config.toml
n_layer = 9
d_model = 192
n_head = 3
n_kv_head = 3
head_dim = 64
d_mlp = 576
vocab_size = 2048
activation = "gelu"
norm = "layernorm"
norm_place = "peri"
norm_eps = 1e-05
positions = "rope"
rope_base = 403000.0
rope_fraction = 0.5
qk_norm = true
attn_scale = 0.193
bias = "none"
tie_embeddings = false
parallel_block = false
extras = ["some layers without positions", "local attention windows", "value embeddings", "hashed n-gram embeddings", "an embedding shortcut", "skips across layers", "capped logits"]
init = "uniform"
init_std_qkv = 0.0958
init_std_o = 0.0226
init_std_up = 0.0958
init_std_down = 0.013
init_out_by_depth = true
optimizer = "adamw"
lr = 0.00275
beta1 = 0.9
beta2 = 0.99
weight_decay = 0.096
lr_head = 0.00543
warmup_steps = 439
schedule = "wsd"
decay_fraction = 0.61
decay_shape = "linear"
final_lr_fraction = 0.1
batch_tokens = [16384, 32768]
seq_len = 512
doc_mask = true
train_tokens = 146000000
steps = 6127
dataset = "wikipedia_en"
Each number is 128 + 32 x the weight over its row's rms, rounded and kept within 0 to 255. Layers, rows and columns count from 0. The size above them is the row's rms in percent of the matrix's.

# layer 6 MLP down (transposed), 576x192, rms 0.118, rows 183-191, columns 0-191
size [102  95  80  99 105  95 103  86 109]
[[ 84 146  88 181  63 126 114 165 147  82 132 178 152 160  90 168 137 121 196 161 138 155  54 154 156 151 194 153 126 125 111 150 117  88 102 160 146 106 133 116 108 182 121 173 120 120 146  80 122 116 141 165 166 133 133 144  56 135 145  71 136 144  87 116 176 126 138 100 191 126  94 128 162 161 131 150  90 106 122  90 118 162 106 116 145 107 122 198 149 117 121 138 158 142 167 106  63 122 115 100 169 135  98  55 147 131 171 140 123 102 115 175 131  72 171 151 139 119 192 133 125  34  74 131 118 123 103  85  86 120 128 179  52 159 138 142 114 152 105 119  96 120 104 120 102 138 133 173 149 199 145 127  86 133 149 116 102  69 170 100 151 140  88 164  97 158 122 147 147 140  81 129 151 184  93 113  95  84 114  71 135 132 180  81 103 125 126 144 128 127 111 134]
 [158 116 150 161 107 136 144 142  98 104 159 173 143 175 139 176 102  74  85  95 135 121 134 132 174 173 106 127 132 118 161 115 115 107 117 134 151 159  81 187 178  92 104 179 164 110 104 116 148  70 127 101 141 131 174 109 125  79  90 108 133 124 185 147 202  74 102 105 120 142 152  74 141 143 124 133 136 151 139 198 163 123  36 152 148 142  97 152 108 208 176  48 186 137 150 156  96  85 121 137 154 126 173 147 117 132 104 136 100 121 137 104 159  66 113 106 194 162 139 101 195 135 151 117 113  97 122 126 155 159  94  94 103 146 173 112 136 117 151 121 139 144 105 134 117 123  79  70 111  79  60 151  53  89 123 122 106 166 127 113  72  65 162 155  86 108 148 126 135 169 137 128 124 142 159 163 155  84  75 159  95 152 154 111 116 119 123 102 165 126 110 137]
 [134 128 140 114 135 112 170 156 102 171 163 149  62 131 114 119 110 180 146  87 146 189 108 183 117 112 148 117 139 123 153 152 123 128  70 148  97 107 141  82  88  93  78 102  95 168 123  67  50 131 157 117 133 152 113 121 115  84  92 126 148  92 176 146 137 183 129  85 125 189 143  92 108 140 167 103 164 152  62 121 156 191 159 143 169 103 126 156 161  75  77 116 100 113 101 128 137 151 111 126  90 155 112 119 108 187 132 109 120 150 145 180  98  83 156  62 198  90 182 124  99  95 119 137  63  93  97 114 124 132 177 149 116 116  95 183 111 163 162  94  52 144 169 188 133 112  93 129 142 123  90 158 171 119 154 148 115 140 124 118 138 148 151 123 132  85 178 116 170 120 106 124 118 156 133 126 117  95  83  84 114  93 121 174 139 146 116 130 130 206 175 190]
 [ 96 171 103 132 144 176  77 209  86  98 103 143 138  83 129 111 158 141 149  98 121 160 158 103 106 111 121 134 159  67 132 136 139 101 100 152 133  98 127  89 133 123 180 121 125 120 121 161 120 128 101 102 163 149 131 173 144 147 122 110 126 108 153 183 175 107  92 160 162  52 152 110 162 107 118 115  80 158 175 171 150 170 154 150  75 123 105 180 201 102 124 155 128 113 103 115 180 161 144 164  89  80 140 131 140  94 108 110  85 179 111 184 119 136  97 100 205  88 123  89 107  68 118  67 115 103 188 120 133 150 131 108  81 161  91 173 131 132 173 109 124 144 119 163 113 206 165  88  82 142 173 105 135 114  89 106 115 140 154  95 118 118 113  88  36 144 136 169  74  81 146 137 152 123 118 128 149 154 169  99 144 125 135  88 128  94 164 184  94 144 103 180]
 [131  84 145 102 159 108 148 188 115 116 155 125 165  62  99 122 142 133 122 104 190 119 114 105 150 154  74 140  69 104 129 139  78 156  91 134 101  65 127  58 169 149 165 102 135 165 112  83 153  64 117 134 144  92 128 105 155 100 139 145 130 162  89 165 141 135 105  81 186 125 103 165 176 115 164 125 179 149  78 105 131 135  78 149 110 119 173 173 157 145  91 100 107 106 143 113  91 182 195  80 123  85 137 170 103 156 136 132 124 150 111 183 163  93 163 137 164 140 102 143  87  24 149 134 113  73 129 210 166 134 148 158 100 175 130 172 103 134  83 171 101 116 139 146 129 122 139 156 129 157 135 116 158 134  81 132 131  96 169 119 150 121 135 104  92 153  76 119 172 137 134 101 172  52 132 170  81 126  93  94 185 123 129  98  95 169 152 110 122 123 137 133]
 [112 159 198 117 151 146  85 157  99 116 125 127 120  97 110 112 145 144 114 156 183  84 109 101 150 105 117  95  88 133 134 126 116 114 114  77  71 130 120 123  91 185  84 187 100 181 158 135  92 198 117 102 106  97 145  97 109 124  87 150  59 112 128 156 155 120 173 115 168 112  56 122 184  92  88  98 130 146 132  63 105 154 106 138 113 113 155  83 116 155 114 138 117 123 119 127 168 129 164 149 124 140 118 168 105 117 101 178 137  64 117 151  92 188 139 139 134  74 181  84  90 103 146 131 150 144 161 118 113 112 214 159 178 125 104 167 140  90 161 143 162 156 152 155 114 194 157 110 168  99 174 139 147 113 147 101 144 127  96 182 160 153 102 143 152 157 187  98 150 129 154  77 146 153 125  68 124 134 161  82 115 125 127  77  83 116  82  79 140  51 131 188]
 [ 83 143 141 191 119 178 162  60  92 152 159 108 153 194 141 119 153 112 161 171 152  89 194 138 109 156 169 177 109 110 168 133 108 154 150  72 145  86  96  48  91 134 100  88  81 125  89 100 106 117 136 157 149 186 174 147 134  47  67 156 162  92 134 124 195 195 148  58 141 103  98 154 184 151 140 161 117 101 105 103  98 136 133 135  85 140 129 168 119 154 122  94 113 151 103 121 115  74 108 104  86 139 109 127 140 120 167 122 133 138 157  90 120 120 136 141 162  88 108 141 103 131 130 145 147 153 156 104 110 142 168 125 156 142  86 178 128  81 134 120 101 145 126  87 115  85  66 193 111 103 158 138 148  75 106 142 136 122 176 165 198 135  99 117 186 178 120 101 110 151  89 171 142 116  85 136 190 138 113 114 101 112  97 110 102 168 138  97 140 105 149 154]
 [154 143  64 117 116 132 137 147  79 107  89 131 157 174 127 193 105 189  92 150 147 142 131  77 163  69 179 133 100 140  99 113 119 195 114 144  71 173 167 132  80 137 155  80 158 147 109  99 153 110 110  44 140 119  69 130 106 176 126 108 119 124 124  78 134 122  96 109 144 190  91 133 140 105 120 171 114 160 102  77 103 194 171 172 101 132  91 142 139 155 137 126 127  90 124  97  88 149  86 137 138 102 188 145 157 137 164  99  94 113 131 145 139  61 125 170  76 183 135 143 167  98 121 118  98 151  65 146  98 126  80 118 118 114 107 138  99 156  98 102 147 133 170 124 168 127 186 116 113 122 137 152 137 122 151 140  29 152 128  90 151 104 111 150 110  78 117 131 138 123 144 129 142  72 155 141 140  75 174 126  67 103 151 149 143  67 181 158 149 100 120 193]
 [131  80 136 147 160  93 103 113  98 147  85  91 140  67  84 117 137 105  95 189  98 176 128 154 120 142 161 131  78 119 139 111 160  83 175 155  52 117 119 149 114  81 124 137 135 121 102  51 132 153 162 139 190 150 143 114  95 149 163 110 129  85 197 131 104 176 103  84 135 149 121 160 125 153  93 117  88 179 126 127 103 149 128 153 113 122 113 144 189 130 123 173 125  96 125 174 158 185 141 146 150  89 152 106 194 181 117  88  97 120 138 153 112 172 194 169 112 112 153  92  93 162 148  91 149 123 112  97 113 144 156 105 149 171 113 139 163 122  90  87 132 111 157 140 133 170 190 106  73  93  99  90 133 109 141 140  88 121 150 144 175 120 130 116  92 141 110 141  96 141 143 157 112 176 206 130 169  60 105  40  79 144  70 112 138 128 173 105 141 163 189 117]]
# layer 6 MLP up, 576x192, rms 0.117, rows 184-191, columns 0-191
size [103  89 102  95 104 108  98  93]
[[142 135 109 108 103 128 105 138 133 156  93 126  92 128 100 140  89 168 125 153  83  48 112 108 127 118  72 114  79 163 112 120  86 146 185 117 179 120  78  94 145 132 107  85 118 122 147 162 132 143 124  86 105  82  85 108 166 170 193 174 113  89 155 161  95 125  96 112 170  49  98 158 123 106  99 172 135 109 104 157 112 174 126  93 125 105 132  77 138  80 125 194  81 170 130 165 158 160 150 128 168  84  84 146 180 121 145 130  88 192  97 120 117 194  79  49 126 135 167 136 103 115 104  60  96 155 135 128 128 129 147 122 151 129 153 119 122 132 203 126  92 170 122 102 131 166 230 139 133  99 111 166 161 167 145 155 126  90 126 115 151 143 110 157 186 142 136 135 106 152 148 108 128 120 142  62 125  89 145 204 151 140 116  99 134 103 148 161 117 174 108 117]
 [ 99 166  85 180 180 122 121 133 135 128 119 126 137 128 129 164 116 126  62  97 140  64 118 151 148 180 127 106 153 179 180 139  46 128  75 101 132 176 112  43 150 132 129 143 159 192 142 141 119 137 106  66 174 131  57  99 182 129 127 120 130 135 141 145 113 106  94 171  83 125 101 134 147 144 185 103 174  95  99 187 161 155  86 143 120 155 161 162  97  90 119 159 129  78 152 137 176 118 116 151 136 107 178 128 155 116 124  93 112 168 142 123 157 133 145  89 123 127 105  96  97 136 122  87  42  71 149 100  93 118 172 154 101 132 148 128  99 137 160 129 112 113  68 165  98 155  96  88 118 146  98 208 111 144 195 151 137 154 120  98 147 140 107 154 152 124 140  87 122 140 143 127  66 166 137 107 101  85 133 141 120 141 150 120  91  99 165 174  39 177 134 141]
 [140  90 137 167  67 146 111  96  73 108 101 111 134 164  90 115 143  87 156 136 116 117 175 119 130 145 152 104 130 159 129 119  51 152 154 147 107 205 111 122 125  82 129 107 136 160  76 170  93  82  98 131  95 156 124 138 104  89 175 172 152 111 119  73 115  82  89 173 111 145 128 123 115 152 139 113  96 115 117 183  91  98 129 192  77  92  94 131 182 151  74 142 103 167 138 139 131  64  82 140 130 131 118 102 205 124 174 132 120 152 111 138 147 120  91 139  95 178 106  85 173 131 118 116 184  55 127 131 122 145 174 135 151 110 129 144 118 123 145 128 168  95 159  81 159 144  96 129 150 181 102 127 173 148 129 161 114 100 144 150 147 103  83 124 168 140 153 168 106 143 198 113 103  90 181 108  90 145 125 149 178 250  74 141 121 105 133 158 122 182 130 119]
 [138 144 131 136 153 113 128 149 106 131 107 194  93 103  77  87 147 126 126 107 178 145 163  75 135 167 137 144  98 218 111 124  97 126 102 128  99 121 130 106 167 116 136 124 144  92 161  67 169 107  49  90 149  72 106 118 183 147 118 139 153 117  66 150 160  83 141 121  89 143 115 122  97  77 247  75 147 128  68 161 154 111  91 111 146 141 161 127 173 103 166 143  78 126 174  89 118 167 103 128 119 117 198 175 156 106 139 131 149 108 139 137 141 117 109 111 121 110 192 160 114 149 225 170  91  85 117 149 136 156 170 129 147 180 175 146 133  73 153 111 152 100 118 143  98 157 119 127 153 152 142 153 136 100 113 125 130  94 185 102  95  86 139 118 139 106  69 161 164 159 145  54 141 128 139 116 127 124 114 107 162 115 124  88 161 158  91 117 116  97  89 161]
 [124 113 145 183 167 147  63 149 151 109 131  98  86 145 135 158 107 133 108 125 122  99 140 117 151  96  66 103 116 107 143  99 123 133 129 163 165 145 130  83 162 102 155 181 154 176 166 137 109 219 118  80  95  36 140 130  96 155 143 148 122 161  96 140 139 160 146 156 134 148 139 190 152  95 100  91  66  74 182  98 128 128 152 110  85 122 162  94 181 102 114 117 124 181 114  96 119 152 129 134 141  93 151 130 123 116 135  96 128 120 126 154 113 167 195 146  83 151 108 181 137 148 140 129  82 150 118 137  98 170  78 175  86 147 127 117 112 134 156 138 162 148 114 147  94 182 149  45 131 161 240  88 153 129  94 150 168 133 127 106  86 191 171  97  70  95 146 126 115 107 132 105 120 114  82 198  98  94 150 163  76 120  98  94 165 152 102 122 145 137 118 135]
 [168 166 119 171 150 200 130 114 141  86 122 110  95 160  35  63 119 158 133 142 109 139  91 146  95 135 113 178 109 126 110  71  95 128 155 115 185 135 102 174 165 113  85 165 141  94 178 121 117 190 112 105 130 123  91 135 144  99 129  97 157 146 125 142 130 107 121 167  74 125 141 162  88 133 163 100  62 156 114 153 141 119 110 108 150  83 103 123  90 139 144 152 162 104 181 166 169 138 179 164 136 108 126 175 149 130 160 123 109 131  84 171 132 148 154 103 129 139 112 162  85  97 153 160  68 167 123 135 133 130 157 124 136  42 137 110 120  61 147 137 178 171 111  66  35 143 157 111  87 171 153 194 158 128 149 117  95 159 169  89 145 120 128 147 150 143 104 116 103 189  98 105 150  79  78  97  93  80 105 120 150  84 140 143  87  79 138 170  92 125 130 128]
 [170 141 110 104 146 106 127 109 139 124  97 134 118 129 146 132 107  94 121 103 140 134 155 126 104 149 183 112 191 150  50 127 131 135 134  80 105 144 123 143 109 133 105 126 142 140 169 132  93 198 104  72  79 118 162 144 113 162 102 164 112 104 124 135  86 163 146 113  77 141 113 130  72  81 105 111  96  94 157 155 111  52 134 115 120 122 160  68 136 145 155 133 123 109 155 197 195 120 197 147 210 102 119 171 171 109 141 117  85  77 116  89 183 112 112 134  87  43 133 149  83 162 105 119 175  62 121 153 149 126  86 126 123 135 163 130  88  92 157 145 154  99 134 105  93 202 155  69 118 127 129 107  87 131  78 164 168 176 134 135 114 119  67  96  95 165 134 163 145 132 168 117 148 125 185  85 135 120 164 169 122 104 103 112  88 131 142 111  84 158 129 206]
 [182 176  93 118 179 119 103  82 137 151 121 128 147 171 146 160 103 159 106 131 120  87  96 152 139 147 143 163  58 117  75 137 154 101 147 178  69 119  64 103 102  93 143 120 158 134 173  99 148 125 117 120 155 141 118 102 127 159  95  83 124  79  87 186 140 167  83 172  97 202 147 173 122 141 151 161 119 178 155 162 154  93  75 149 116 123 117 147 136 209 126 148 116 129 133 128 127  86 123 196 153 128  98  56 163 133 158 203 103 127 101 129  91 132 151 146 168  79 152 159 120 144 143 155 107 121  73 141 104 130 124  87 120 138 145 143 134 119 145 155  77  77 122 100 143 156  69 137  83 127 109 108 120 113 156 182 134 103 147  92 110  72  85 162  89 156 163  68 163 186 151 115 118 142  83 144 159 126  95 149 149 176 105 102 106  86  71 165 189 165 111 126]]